Each number is 128 + 32 x the weight over its row's rms, rounded and kept within 0 to 255. Layers, rows and columns count from 0. Numbers have three digits each. The size before them is the row's rms in percent of the matrix's.

# up: layer 5 MLP up, 1024x256, rms 0.192, rows 294-346, columns 128-255
# down: layer 5 MLP down (transposed), 1024x256, rms 0.0947, rows 294-345, columns 128-255
up294 090:176134102104120138138179117197128094089124089137141138133103126140107172101083142047081139164159093109145125086148113113098108189189082151176148114166119111141126197132147138094191111088161198147142126108066124126159184094161116149118071175080172178121147123101118130144120127086125214130105171080148138121130119155163155153120076145147125123131100052125150150139154104157120069122120
down294 094:122144196133126153104115114105083198166147078171124147161160089075062164129106112102115108137090157094139119132153170178122114102166079122102157147113108156088126194136134091170105162151117108164112107128172112121047125148187105127151149078138128148110137086116064156103177192115121111140117162074117106127193096076099140137154161084160145074099152160155134121156110162096136122121113
up295 103:152113194149132129129093137088144176087156150145108084101101131129122089108087161104129181117108182092161125149135164139138164123120149106106087140144089183150194121138127121158125122085184102123139118045152132142183154104092110115095128096155133073155122056122150104126083181124060162138057123088101101114162151118148111133169161100089172126169143128161145054074091113185099099178161
down295 101:137182145112161068144124151127125136067175129195112193156136092115104132087140136121064136125146104112142110145126162113157152084129143135096091114185148105095119126141145062193123135142104151158111205129136112190127146154118093116065138091152117077176137134121160102104144093076205130202089111139106104143174141140141110138058099118143162137115140152103188082124078075172168144162205
up296 108:200098168047078197126121111113113185156123158130170140100123133122124151080144110159145156177105113106090155085141112090124132183111087152145098103099069095128153107162144135179044155148087108181166129155102118133192100109139134133109079106158073077171082107132164095114086094137083081072189121087191140102111138143148163181123134090075132063073138126113151115171115144152149151157136
down296 109:171100089093127173140149095155088111116208057106130133141144101149134141160110155102139104174097136099118122115084137150122150198187146100133146132105117109142110140137106125111095112218151148172140137167118091132105089178119094121075174131192193139150067097124188127097132100212145119086173099121167196083126091085104198109114130181075110094137137137085130131166142137157122169129130
up297 102:203115075124063162093177128155126161094075148162053093154194132110144173115195094090161058102117131186153108109166156082142110111168184166131114125091117153179118122097106194124207068154087097131085205172145147140111165153149107134111150119117131169094129094158159122133160141162153128167176139152119118111146085100085124107148092127077105130076182160127143094173144153149104159128131
down297 105:117200191154100162115088137111056102110135116119144171161177065084157151148177135114059145133168130148048167141079130149107105138120131118098124085129113177102130140085112172138120181097147134139128137166097082107163076080130123120139109170161092142149100130085108112135100138160110085136084102132116147171103183130158163146135109105151161150187140158071131161191129123197139182164083
up298 091:108197139167149112115185141099059146158137070147141121153112110059118151143133132135128080102133150102126140123124135118186213081106139156108163171099113098145153112176134151137117078146109095111113114055123201074165140101141167166152138091126095083163109085151104123123152145104114191119151127091170115149090114128167105129136158164088079096119132144087118086146112087071146071159140
down298 105:113124126118150161109116120185099136166098151149124099101123132228133115153119106065191132105114153156118095117136140139155071119119133091131122084145173132097123168120111122127110164110151148148092105160121079113090003141122084154095131147128150109052145123119156101127112108168108124157126177137080146093111123103092190085133093156222115137119069147169131130132133139198098165097170
up299 105:142118069171126158105144080076081137153078090137175128102125137129074122175148157106107117101135134101157086066126210159120160158119112144129130109147111151137107117152115110124060095102118135111131126157163142131171152133138115098139187180113162112134195157093140159159131074138096092096157135064131100100167108108189132126170156127097117073124078104078150098110169171065159065130150
down299 100:104116081098124084147133139141156098127161052158113104172094086143150113157156117097111114120099109078136102128122098097179123091175123129172172137125104118189130133140106098140107179157091105092191128154101090127169156154090169142135154101140094097087078093116085203093114122102149130111119111123135090139161130131087139102137157122234090149123119100101110144140098079139135035132090
up300 093:095131052135109085088163153127161145111102173082119147144087135121132145095185106104139167067162187151161138114135145122062069113119149169107137113201229126166072104072137105130114136119113121102079191157099117118111168136095099155095084125132119081139178102110125117119141156155090082099162088128086136123131131159144141166149125113092134042143182103126140118168150155130103132095181
down300 104:112177139111139155116090151109151129107156079056131080062104125180145103151110106089109146152098171074127127162161092122186125133092151088146157119115094132034181122142099148127167121151145136141160166148086129108144099181102082136144175171183160175088103144156090117111152117146091146117137121131097155116142106109032094139150089100129159147138128170159065128144098115080128061121110
up301 115:091126138124166085165168055145056120119160138077123100120086182193121166170159201130155097108139182178178139187038096118177127103197123098110172163126079155163159166122072142062176087150140105121110145141148149082102174178195072150164115140138171046107080093143175182110158112149135172166155107142145102160153144099122124136097119160103077132136148112102134100099099171154204143115156
down301 105:148156140130129052143166163104075156106141111105139126068174142109094091113185139184122079112129155152106099113119164109182093127154153086179146133114090097160130137103082076099101107081128084133105162067170117097139189189104112139124174134128152126142100125140142131137107182145159125154155118098136178094124173143111126130123097124043132080145114098122097169174122100130158120127165
up302 093:099111114146095154090062075137134167140107136061037116161151128124154128097133105153195186051163169127148146141069157131090137065095099153179148123121119149120128114091070105144071103108107157167121142143118140130105123128095135151134093114125169166108138165093130177159174090102166128174162107112089103092093109155105180093077127116167099097120114146091089157069138134153158095133110
down302 095:109115077097150106133140191176150066167182103147146107063190085111162127157109154133156203089108156074135118095175098138142102150213103131150122125082109145116147100154105101110128118113179117180148137166145150125132050121145163112112115106146123207121162123134127123151113121119105120137096151132153101166175160173147141161202133161182143113154114172097141129131135165123132115139156
up303 100:114127153158146169160147126088174133145099118142122107135138170104166144105107076095164114116106168079104131139138126121149148127170158092127105100082133170143136093135072137113151131109170116158162117161135098107136145175176069136106137146151164127172120143081169116105147125130176198035135179081118073149146136125173104112089134151177088139056193102116126213119128158111166117101105
down303 089:113158102131093121116140136169137115115127120171130050111078083172105165164127128072109122139150117137096164175146098150125111138107146117162082169080109128119137126166126156147110146166144150137114178112187145124149069084104135131151152108137119149139120155129172080168151104105084161102086126113111133131145132141131133128052173122235080100109148165084128158105085077132191108110090
up304 092:095137070139150095119121115183122115104119182160110112154110176103097086086110119084117111132095191143159099180129057150134180140122133142146169108094110120143169147157132111097134158138158196130166153117154062068154102158160123141141101175181121162161138124148070147117128111084115139159094116153064082146160112136138159110126075145056157068115133094139103229159128146151132110106119
down304 096:165136110097139130092162175091204147182221154159123123142142095152113162135151085170152074153115106101119056167117120081081089177148100063097148107174072141126086113124068048170148160117082158125069077166157161172120145087150136119141076108084077096124122119120160109111122133140158149128097160161170037122081107093076104141098133185196123140128096139079153147077136108112152092151093
up305 109:093134192147143169133213097189123097114146103091108117170123171135071092109136105194129097155118100116131076145087146145126139109154141103091082141119151188124111106130104148149153132113094110167096134171147179112089148146171159103135089178143139104119091145144140108148141134126100083172151148106098129094125143065143108136194067165092147096182119082093141116160120170160134053100147
down305 106:171100148160133116140082125103158099138078100101109194197152126141135133137177119154118104132190162162126099122084134108137119096146138106066098175103076127142130117179089137120175125109133121156135130138167119116135141149140188153098115122192096099168185147159084161119152102167163157151182146115126146114144144111123165170132152164107206083196060059099107153152166150104098103103091
up306 096:126138104140072107037051114102088108084110156143144138119123109152132093134117108110140074157129124154180076068086124118118169079150114166139112103122156136119136152124107159061152124184069076158137122148093098119132084143148156076108106178154077115151139153124157105177109066103126141118149146095039131130128128129175104171130105123140085160115153105114122106154104123132148080136154
down306 104:093158152192102115207241173135138105143101189123106103114110078124109067117149074186094125052153065183151099165133174121124176098131035104131110146103106154165125105160073146114196125170162092129143143132154105111156128125160107157116085121112108131138158072124133105135124101119094146190197119167038148142136169156104110086132125115142155091092089150134098091109151153147110158139150
up307 108:099099139148111121120147157058135129130092120162177182137168151132096140172132111115118108125097127108127126136044108135117146198174108109155134112124064109142158096099087141092075118108205055161139206081151186147111129120098146120130081137124119197124155133099141135122135190094086116184135088144060203124106073148096167093064120138144144094124134170150146157156105116120148089203114
down307 100:133139190154125127098118159139091130059071127116137162121164079086138136059092072122113088140164141079135095151156177116175105152083075120078187133098141134132110083136084084137125118096147200090135107087110090117148144157099111134081127140143113074114139070110142128135104111146213211129147142170166082145153100126136096169127128100140175215127113124150146138148158069119171092181106
up308 117:081177133074128130164128110118105138139139145175169201139114115133110133112147112165123149069081115156082195149114157168103092108130099101154076053175160076134163059132090120154163107141110101156103142124084135120156059115117141091151120152168199148201181089160106033116151106153157095088178101181175149110137214134103148159144132129125160068150129135130166125133133132091105160123119
down308 111:169117176133161060119141129078146096132102134129203225140111134119142175087137192201070084144153114149110170126078103146109074131158125173134138139138125091140150118146136147168148172113155117169176147147162146143135182126141175126102100137188091115112138117061129102115063199097167100188125107109077147107172161101131168115100131147167158127133095081119133135099165075176164128110130
up309 104:166116164120175144181122109087110148124121167088140147172102173123103126105106098126144052154141123083065131131103126117140124177034153112125094148185168127158122116169123082106130155123119147221057107130103151152131137118161156153149103126134120050155186150108156110088096093100142082130147052165099154152163162115125108105129171125144123128136168160094105153134152120188104136121114
down309 098:148148095142149150085097163151162124144092185183135194146119064101120151152112117118155149087142113190126162077155097173162132141164154150200133169114123109073149139134096097153135145202179140173156096117131066039085147103142085089085083110144168097116188117135133149165131184148124123137151101121171152134158099138153106106139094142128155109143122128150105107148120159133133115114108
up310 096:136145106100106119165185084138189110126121091098138111148099087114152079081153085081133128113103106142143118119161082188097072171144162143122072150127160156120120135140081161108115130183104168101190155078095105134120096095143122162169152122134202110101137197126101111133135104150103179131118130156167084113132065120123104142065173152158087130141076159137188138101118144144125123142140
down310 091:092119031080121077153079117105136103114125098180196117094130115146084158127094133144133224114105074163143136148124176129104120064135125126092151149103149114116132178154123141105169160124106108170172097144101165111150150158108142153095099130124125103133152156127140172165148163194127058062133136126139166120150096135116117161196070103149151118135128185134122166082143116099057154098126
up311 090:143060130150137081141111155156135114147114121111179114105084175150123081192188173145136068115082161129112190109055115123123131151122162107116132137126087119181124177098106161143137130114181136122160165140146184101089153132157133183150132102114107115104101103122115093139111158139120132168137121154126130159136115084083206103146134087140132088179067148149134089105106118123134117165173
down311 094:050090140128131139146118158182102129091062147158118129113168123158087148146160154149147130060106156166148100174158134130128146172100179153117155177158111134131133148166117087136156000164104112131147097117139105125126123052151127114155169132134149108110154119143140185125158164152124105074159140153082107114177133163106122073196144177204111166148127061175117139124113166136170094154121
up312 098:152083162129115061143183182142135097082110149112169127125105142116112120171141126133133094085121122139083171139085098115195115121112132146128169126048137098079135091180116125121104064085142058129139161148094113093130092127100084140114195102148082077129168113162134176162107119125110109162142139112120176128130177129122208147125118123144145127170116137202129188162097150138126092067135
down312 089:116134107116110159091085158129105133129147041194165121077170149111150100138138183155175178069135138109128085115161160061118159151174126083124145132157158166159127131142173106115084140126112130163107116093148142152125159128190097111150108093086100137154153092091143127131172207096166065156110127160047144193143143133128113209160182117034151085101092022096136124162116202096129141106160
up313 096:124093138105190116194138218172060141145167088166034109145171072137123155136166212157107158100172146107137109139180161147126082127158071200151123131145135149101125140160142178082103114112116101088172115146133146175130148123164140100112163106166134152114135088156090130105121053140100099100100129171142116120120090187147122100108138145114104120147096116065164137100163072111088114141167
down313 095:168090151189142160089174177139095155138184152152149146173083106109122102165139146132135136129172101188124149097140109066157079114130123197083122117131134108148154112121125119176122135144124161205143103138143119072122169103121137140127103126152099090106138137149117147138158184142128148154131153177141151148104117154125114174139077113188141115131130095063069156122165147136141127169139
up314 103:142142139124074088098148150167079127105170052138115096126144182164174115086151208142160126146128086148124111164053157118097154123127086155158099133143078150133169153084149158143123147132094094150100104194098126099139170174119134144159128123128153169109085122140198105166146125144195088128093174111184148095099118113107142171088164121154100100123088169096147123125164136099118143104094
down314 103:078133095133119115093140172109136129104147093184229094134193167114145121098164126122135127097094130147159094131107098127075191130100127131138101153127103063159106106085139138063122105155139124232112144195129150094140172110117138119214145098095102124136104116140197132059143125160135119136154156125182104143139127147103146147046120104150104080146127174117050101077255105175156101089174
up315 091:137106107150096197098062171101107110163112143115188135065166135138171110128156149159145138131154155188143139143130126119123118156131123189147122115136076213163148175120116124095094100096110163150076094191150109077160078173078106157145158092162099077145172158148157195101115051098115174160088164123174106158109090127103159160119096060101121101141113093106152164101181110154128189176073
down315 091:126165141133109092121106126127121138118112138111109130114089140163123179160092093137112125175137152179137128166117164105089069192113122098103132136171187078170153120100089110143161102117147103117160104217133155136091170111135116116105057140085173103085115130132059114165092122175126155121129156149116110180098110101149116078186120143129114156105162142097136163146129134186164129078146
up316 103:143169100145094122153132080131114139083020114136090053111183111159116066105107109139112145115137176149203137113166104112157131090112142143168110132142129175119113131138145150121082094126181139082129169095104104108123167088130099188169106143176170085170142170116149113118127070071153165168115144128115193148044121071077175099155101173120169095156183131140107166129148079108167120149144
down316 101:160158188109142142144127107141129152084082116097117101149157064142125191092114092109125161072141174147040123141119109136154074114104100140131153116134112156102114135099096102108135120121100141154140127132178151160131129144171095139098070164122099092152078145139175150156105120133126096089146141157125196168178148112156180150076164167201078141132156135156055156099119150157170151183089
up317 105:166087069090132076110097124124149127088134146175170151175085127111122135128182129177185138123137116121125108100170165102125123089151143100151109105136122115013092153051096153140176122140092128061174157128131192119177115106104073132134114059117127110163054132101105106164139058128158128137124094142152136182115175137120146158124116142159130120112148197126116111183083111143085164118129
down317 091:146121143077128129154097117104108108119109112118166130148083118091117133121093135155114178124080088108087102129151105119095096102154085132104137108150091123165169211073124188106121093133127130163160131107080146116146185082132068133128125132097107151134036125073166174050126107133130127101101133112093180091163097134135061134151113134079121149074182168109101121129083156093124085106122
up318 093:105091097148123150107083124077160094122169107157169072115107097071094135145153166124101141144159135123168100122133083116118175139116134132106133077143139155079112104149142195106136140086131135082122188196165131120089118105145103152041162140135172130109157085049093128151145113199118100136147167111147073144083083066098119084146108139166169116158112128168119075132128139153111128101123
down318 101:128158138111090150150183079077125149160116126086134187129109111103113160063204104156139122155085081181131120145109166092150125176131168150129090168129143087124078122099127164141149083123080154133159148068116170170123070159139073167167163150104137125177193152170112126122078137143187150138082166154114135066152182177195077100143159101228103108142166131151153142141163113173112098106120
up319 096:094119128161063135142114176153210111128136084137209150120196161077137217178114147103080157153131175145145150171132118108152094117153071144141155114178095095109146126138137132101138097136101181109124137075147107176077099077157115121114154094098162156086118175081088184155212136143069107122180124102170168102104139115165160118100161111144129130147121132103061118139138113163065129131152
down319 097:092159143047161121129119124135090124152156131107094129055108124110140145132141132100082107172133152136140184087160152143153121154124134110141063186140182104123116130092125181123099167140117188115193158115120114080165171109065136112173048125167124099147086086133140057142144117132142149104117153146112147152116109122037111136043152130082107145159154122173178114113103102155175085144119
up320 109:136094103177170151134122125145154162109178144188125165171153187137086106109105188121166102133111164110161076100137110119157111217126150130088154126157120133141100124135137150076136123145143111136166152043179153129093108160110123153125170139154133087176084128137149132140114132164095086088116154172133106092153153123162175110171166067141077053167125170092143087140068120122120137169130
down320 106:108112196092165085176120116054171097107123154100127155109146096147079104107140108130076117123103137105180133134159211082136091162092131110104141180181171053057178154114142082146113149155143185108104127120107142133137128093135187127119109146147078119124073124129090101082121104113178137148117168127144094095182170106124111101126177109179076121138131092143142117055106139154123139126161
up321 112:106182109168124142125126134142143152141103140173150159143077123120089121115122117130168148097127116154127088149112189134115125086186087183134118137047164131139128133148126201161107120154102153112116134168144164164159149081114157103096109148173107122153103118197136067188179157118135169107112177095094093125104094092141040116156154174107159109122159094140217150168157145133145085167122
down321 110:134132103129109157130131102124173112213142181165148139081059101053120154101199145102151193128092101116148128099130117083159124138088125100136130083123164220133165132077083172148076145140127098148162072107163143101092153185150113141122158110191088102069122144107147101184143124121134119131128099127129153075150113173085172152156082096071140082049168078139111153147122181145180114160111
up322 095:138090118138131113105177117153160127144144135069139140141099103114099080079157104080107206123192163166199127169172072108107099127121057114100150174123151129133097138133131077136146116112178137142136151159148128183157119080110120118123078118171142112097078113121088123140133145158108062113104172127142095160114120088099211117185094143153119128046102155087146156139132106125131104080117
down322 094:138156133107128101115114096133076159101074164114090146185110083112117120087042132113188198139121142149111082150079105114119146113142071156133125186141121129111128126163130137090158110106144060169086134115114120099126167109151141178107136088184168113102144109125103215140156117149108152108121178146131053145133116059078107119124140118050146092140119115117127028133126150071143081117168
up323 107:088097141078088177135146121149157141096080093090059162092148099129101160148098070124151154147163136099126120162098105099117126139120096108169099165116127076165126109114059160133172191104144208093121111067206154245133115108130084158140075128098113134135179135131073151114118167161111191137152105093084077137141131197173097123089130128050118158133112101154110129181157082121146127130157
down323 101:164107132145137066117140143111116126162190174165185096154125167094090124115122226119140101176095142106150182100142166148113110119136116153123137113143163178119134144143149115096125054152107069174142135180064136030150103145151165083163158104155180131148073154149192121158149084131123099133128112150171156141108150099071106156205176165170123099146171124070180120098072165131104125107121
up324 095:119134174140131173138131061158103092147142067082113123196188123128117150158122099097117163122052143124068135144137045114110119148126148073074122163162146092151073179094116121111111120145117140172082126086048109129213079109156196133110134148094143114132163145148147151104130108139168161070069116122105189104135118097170171155096148122172144086123112136160122131174076153171127155098106
down324 093:094114099081147104099137116139168136128154193108144129118157130132136110164132156171093126114146164145162153145152118083094165109185116123094138137166134129089153142120148153111083103136127089101080122076124097115135183130130114094169139115079147091124115192148176138094142155145135131145121110095091172073127132128048148126136100148178094059173202119147150179153174102166164087164133
up325 087:133127100115163129133154143143126133151116145099136135176130149125129138087138113051130058102163099134118157123071125176191101133095132127123100136132148089113158176094162147145127171107140128138233067114120143182189150078123129139088127129124152173137139099151122166127059192111191123133199110128091187184072089070112119157117117108086111148167192130139119107150144100162107170125107
down325 096:144094134109111149140116077132096148137187060126126142118085133133102086067037114058109124150140179126144130153198167108107138148109092103128113086151135127107145066151135190152166122108049138054107136130195059100127151116106149142091119149138146162156178143077133101162118099147097152125167161204171115114105064130156088131165179117106201096111093157130124127104131232130163119142158
up326 091:147161171092131084140076115131107150100143121189130140088086060131069136071095122106109093089174094118085155048112132130090162131086134105109070127129119164125155140120103100103190109117134098090106204099141134175092163129165161117133116149153121131152149094112114172127172108169103094186137095145104152120118163131135171168051148144087134107178103105132195136062115107127096030124146
down326 098:126110089111194105086138116160171152114163089126138117115171128082082097127116140063124103124100113050087118114110160118148134150099095126140110083141112162171195168151131031132145157132105119099090083102117095127182126156156167185086135112167142158154106094127139046127156185153121151107065188051144152156121095106068129033107152156105163179126091135105103135114133126113148135086100
up327 082:121129212162169128154162123114185128186122106182174123140054169086093170109146047152122109080143128124127150107090112155084156154148098113128138119162144063132203137147125184139133129055145109174108081070103079140112162074164097109061138153182172173050143081116139142118116105121121107061158179149102140104134130106173115134133140157186110119119171085149142153127158133132138080094146
down327 094:164105142080123144103080114085126110164159160134153148095149130167108111119102156114178162147108101176111129107103139101131115073150117135095165131053130073040119133153172136100136124141127116107148134129111131145158101110131167088114204149126161120155134128092086162145165165123152197160146081132135074157116079152143150176123193132103173165137072159117148106093111137135123098152108
up328 098:069138104092121137154118100114117107150097094185089106150119144139115122154114030171107078064085116136062076053137068140087101211105105140096107153157140140134161089087131136146100129153169116089123163140165113138126140138121156140219176066158113184105124114101119160071175126145108115156135094107145098103201150091129179148158112113090128117152070170083145170135148166148143120131103
down328 102:133108108143136038152130120113121094127147140141170168121163073146131188163180092152105126107157113121133111116152168128174115126110091173108117137153135122164156113137141174053154084111125164206166192166119167135174121079083179105189154125135129090041123105101097113109103152102102105103111118093123081087134157138212166100117167125171152139168093152121082191084137117153161119163144
up329 130:103134086132113129169170139113148124139144156093153094155148140113078126120122088119115117093102165166131077164138182084113056086108118158124130105101124089139147169105125170152143154129110094102118077163134162111086078118146168097132104127173096154102116064102113126166126098152151176131115073142142146085123102112069111142122114135142110168089105130127131147108142092093098097137113
down329 107:144105093081108092120154157177107063119142173101144128147122207114131113181138086141142163154087156068126140158183135086145069109114123092154078134095080127133163123185116138161175190118106128140147050152102170143067137113207138098104083135135148085116172086135189151076171124165124125085146101130175091128119132098091081187163168071128111100106118122044130136141116161160101078105119
up330 110:120102139096126119098100133104182170124148186115177054126142187150119147182050124099104131149142145152120125104088193134127126105118074160133129072168140147132111096092161127162072083150158092070134057109128145152071108087190154121139157129133148124107127124115186103179100144080144100148099128132138150111083147125073176081172128121154138078155092125121176116097168137168132116158138
down330 105:125096122118126151139096149172147098154135180120170131144127109119206141142114079122075144093127130152144193154128153058113094145069140073057171065166175109095114166099123138215140133136146099097135107124133130142101160109155165139203104074088053119084164135142128129153097165128100150148074111136077163108133142117174132130118089134092166139113113124107159097148154122150130115107180
up331 099:101136128115131168091147143106142141119163058075165113177072087128089155210110107128112118130129086182113114109175136107140135127087110088154153172164132101130133074101141143116103089142161133120118050155112118126124087105128144153160152080140138167186122177138108157161100123141133077093096132128166086135146056109171200081147172081139154098141101183126111106143075145110066108100121
down331 096:132117098165151154126110168107125160153107100105099165105111140137164144139179171132139129113140097133135128132112143111161146098143120158143136179140149030129067146190149097134111131112159100102163114119064123132137155108120145093152128114114088177162142176187101145106119142127182094099160189080107109197132118121171145168145127090226122110187122147100205080090130148137131177167128
up332 090:125136126103141106178047160136047121127092159109153158190119139110129158110165056089146130086102133092101159094127128130111129139119130105164105076149116096092122064149182101092144094099103167114139076169135091096171114126139120161130111180135125126070160096157136132126178106106097117138084133065156109165117191183177091123112102129208103144134121141155085138183125158068158104120132
down332 089:113113133125217129070161130077086123098147192153098080093141121154119095118152066156159195119092135177163115085173147123154118172158173125030107114130134137135087135085104117103162077139105077126163186185101168123090082105153147150071140138168139114146155088100127123110112147150084098168150090129135113151188147171140115127091137141101187158131094102102164123059144118146169124126114
up333 095:094142144081087144150064094132176137057195138166075103193087093137194166130120118081136151108134099068133108171148112101114072119129090110114160163066104153098089101115089153198126119069064129114136090108039210121129122159066088140096150139164072109169163145150181112104155110104135122099104149155185108125145151115103108095183166128143104138090136147116134160075095121123126130141094
down333 099:138136073137115121137088059134144136113113094091137112159080143144103078128171100114157131083124172143111072089189114148142162109217170176099166121141120114180139182149087128110113141127130150185185136101097144128137150128113113161151151163113077129111115174152131187102109137101099080148065149156176107108083120130175131101120165140250110080127118124148115160137158116160073196089152
up334 091:099169087127110114118115097091146112172105109139134098090098110156150159096083065095133165105144137110158173141101204123132167101129121103105095118160126163089128074142149144178142055172118102097191157132158110146139116165127131122139138133133140147122161079125122152132167105127119117154170151206073097121160089149110164102106142062167121173138184123124082158151109126083159155107089
down334 097:115127086127126149099165175157089121129131120134141106140195172071121122195115129159128104128121118154140095150076073102118098102191119172218099167146105099132121080125172111137074131085129142163140108152083132111131133126175065067127170063107177142191096144105122193091123118082148135077128123077091123132079147136155075108181076122132177063155179120093081219151098086110112161179139
up335 101:127084120138111120108096129159106143140101095136091145045090151098153152138162175146162132078162161094129155125104126190109143116098079141144105120075149085168180154134133155137173159165094148192063128096133127109118141076084119146065098127136075150150042121147124084149139119164177121130172117070185078161175105139069171103109124138136094167113140149079063103211122121154184143117126
down335 094:128108126117110136135126111105122134092176153119113148130241117165154093062149110125166199154145085200102146127116075114096113143150143140106115101149084114115121069063175084112131112135174147096128076109179172157140112059128137131092136135135094119084150066127109139125166132123153125119169110153160121130111147112140175124053132141143108128177098150156173129125119170132168083094126
up336 101:157125143203131134145127157106145147136133160141094096071119144166176154155140135138096156103095047155122140078189098137170049124091073124142129086101096135170141115178109171175147144138168116116125162211123110196122101131107152124098156139154151133063194100139125149155161101171099173121181147096121114100094100162119135106128134113119070125159150128091153153115127151135082082165161
down336 098:130149115178149127157162178106152084110073110154101148097176135168092132149114201124155150209162152113159165117110115083190175123100110149134097208136144137136077187139193082102146106175103115082118099131181181141129149095125131163109215113119086081087103115166134110144111113197164149045115100151126158062196106114160125105149146117156187167094089083163084160121138167117078122096158
up337 100:171152164090188102136055146174122155164118117132171126117103112060121107156090117085117167136141130138214178114110161076198100083108145094115151109132122096137135163175101109175134229209151062141085112117175169140139144073119095173193185157082091076105185089151138114102162164150123110106164143147130116113105122114144118134122150103108128141206166142094161064184104122151133122179093
down337 101:104114139132151112133085157123140140104092149151140139180092104164126108142170146054078127165124132141118109120108090127092138098167152098105138139144093151148141074109079107039103093086134120112186130081149129141087143142087173153121092151135118063149104118101138099106119078089137097162184168165095086155103152161090095107074096132192135179148149084157081160084118103082181150102179
up338 105:070172130113114188172094075138145128115098073150107121152064107106117079145158069127154138136134103153138121057140115120117129085136101156174128190127158090051094121134141174116100107171118136082150160113194128119134101096140132137151148160180142120103138104132110099099116123117075079173203143145133091065148096132131128130095175143117185152128126075123125135084110098131165187115124
down338 103:176117214110087112156130189122160151126131130134052127132041182115119117144140116155160121124141123120132154086101148090070107104139133070199139142102171101122101175082129115142140164101159130099152147100153173109090095151202178137126115092134150168114175153109083112171071116124148102132105225123121092094112092124109144133108146154093176110115166088164157079099181137080100115100128
up339 095:098117105144119091116152148113131110192138132116062121129126145139050162120178189124149142110148159103147130149130117047102114140160155060164149087151177135102128133116153155114150080130103142163145110121110109193184127097105164139105140094131222133160061094096108145095150167121087116145154144159106110119128113160154120118111150099059092089084133111122076122102160154137080151101153
down339 097:062126097113158162129182069134100103066135178083067089123131138164112151088130121120164179110196153130084159162124092148140178151126092117110108081133108141116075179172108176077141151103151185098130141145114166149086094161178155199166130155102127137135082189092196099104105139114147133162079146191122144119085121152088129110173155133117116077114090097120102123087212152093170162179108
up340 085:155155072147053137152142119141142129129123153116139118145104121086106168133140186103166133131144101136118135105123124128102177151112090092103119160136106075084152163093153131170116126090093174171103119136162090112167131162219121191165165089149137124092098178105059146153043105092106129159159120123118184107112121095135161155102099119067168103131055102080076128156116110168139135140158
down340 103:045109106147149104122102168080122140134146146094107144110135094156164142121094120138091065071104138137163111182057207094118124121116115164159117090163139163182061195114089134135129123158148090114102141106137178180188116077114158121071177128192103091133138153066112130120142096157185109093115090106177086148170171152116150078160200121166148136167127120102150160116187143145168135149110
up341 096:129141129104144104143145181120143110170140171059048058184075164111171089120180117179114196163091121122172151117115127120099167153138134110097114158134092138136090130150135109233122121165131108135145138143111093109116128147095096140121104148128136170142136148078149187139132126064206108162134120147120141139159124109139176136080181066095133152093079147096171187146104162102147130117110
down341 096:142150165095120142103142113160100118147195098119094089150057125112137095163156091124195113119142124118167174126111109125064133114133119183148099172188113139176108121134188112130178131140150125158157065107181130152110173136057102116160160120129138136096152101121069167130174148109111125159133169106123117163152117120081225138092164096065122149171134146135097138088168125072151157157123
up342 095:149147044121162162165141120112148125139125139208116125146159086168157196156147133061107203170124077116129133076160151179111124077107159149118092194048151101181125133108159119100085105151121112104152090107197143173157139144161087136089120132096086103124130093147123127183123175097193083109182161152120155103142100137162072125135088134176098135169167112077147123105116188110062113212120
down342 094:128156095134136144140101112153061092103084122155115125151123078100132144126147089094164116147123055076092180186103084122155086131111112121148120141141077145117147123142098182162157128169145151166134118068121195080130118103114146135127209067150142130122155113176169168138128136119133135126137201071143163074151097069124122136113077073211184042113178105212130165087151106081146079086095
up343 102:109119126094061167178154142018087117119073104158146128151130161121108174139099086147146162101138082146124173124192084159119150145158073096084102118159084202167118080101113113120115138107135114105114160158124121137122121088141151117153127118138176211155104114111084062107152148147090153159166034131098157083159160138144155140179124150176149143140118206068196142089172096167096142149156
down343 107:120110148147086129183143105083055156134163100157080162128148152100126126062105110096137141145167176143112104164152185135132101157102113085114127190153081156126085135114111122055148114108138129187091094139171150125106124091130179155143089196067154115106102126137118152166099160126102133125102132109182150062186121137162161111143152150199122096175129136069178200146147122099032129143136
up344 092:100106112130154177142094150124142140184125078202139146126133142179105133204173151133120104130174092111145137046131176157102161148090100149139099123191119153136150137112085095157089133187142153139145118101143105145142075194132146145063068182149135130093123117091078206183179031132175147119202125156114157154124118126117063107147128133236101110122129096147157111124141099142117134138114
down344 086:135109096145115155113069110177100098122104192125131124119124083134125091103124138127129138093151129142134140168121118139136171097176129154122110182136116135172107101133184114090138143151110058168140072123085085080103131065114141089093166122161137107084121084148146156101128136093082140090140065099106135120171180187134129137093063144246138110186092124158085161131136093195100137122170
up345 102:154129149112102081149107137109108082069132081074117138130132106123142150147063181137081119200124091148136193116096060102114145103165063136070155133039139123141155081115187131155147159192136118108139135147127092093160104126136084104160154160121124073058125158086094072112056093101069143146099114094142115110117157156119140123103082106135146114186135132094101134137130069137133154091129
down345 088:120133110121133191076163117151088151188131105173159111104116156162086155107109143122126198124081127136142080124186126144111100104112147114132102135171159069142168180160137087096107128157131133110122098057152179208148123142185057085081151150107141160135141160153144132059169145119136105145089087124134149074126024077150108147116158126175072107128165138076172168088121167099134142124146
up346 103:125123124141136122085118134150129144048144137084114109091114152147122135130069179084123180167092105129121130179111083078144135095175155100126132088137191159182127134114059155146136131104096099113110066149082126135161118151117111150121083084124165069164151166109161111156132100123081116132129093160157135131115088165175160126138082136135132143129161108078081140138166117099111099120155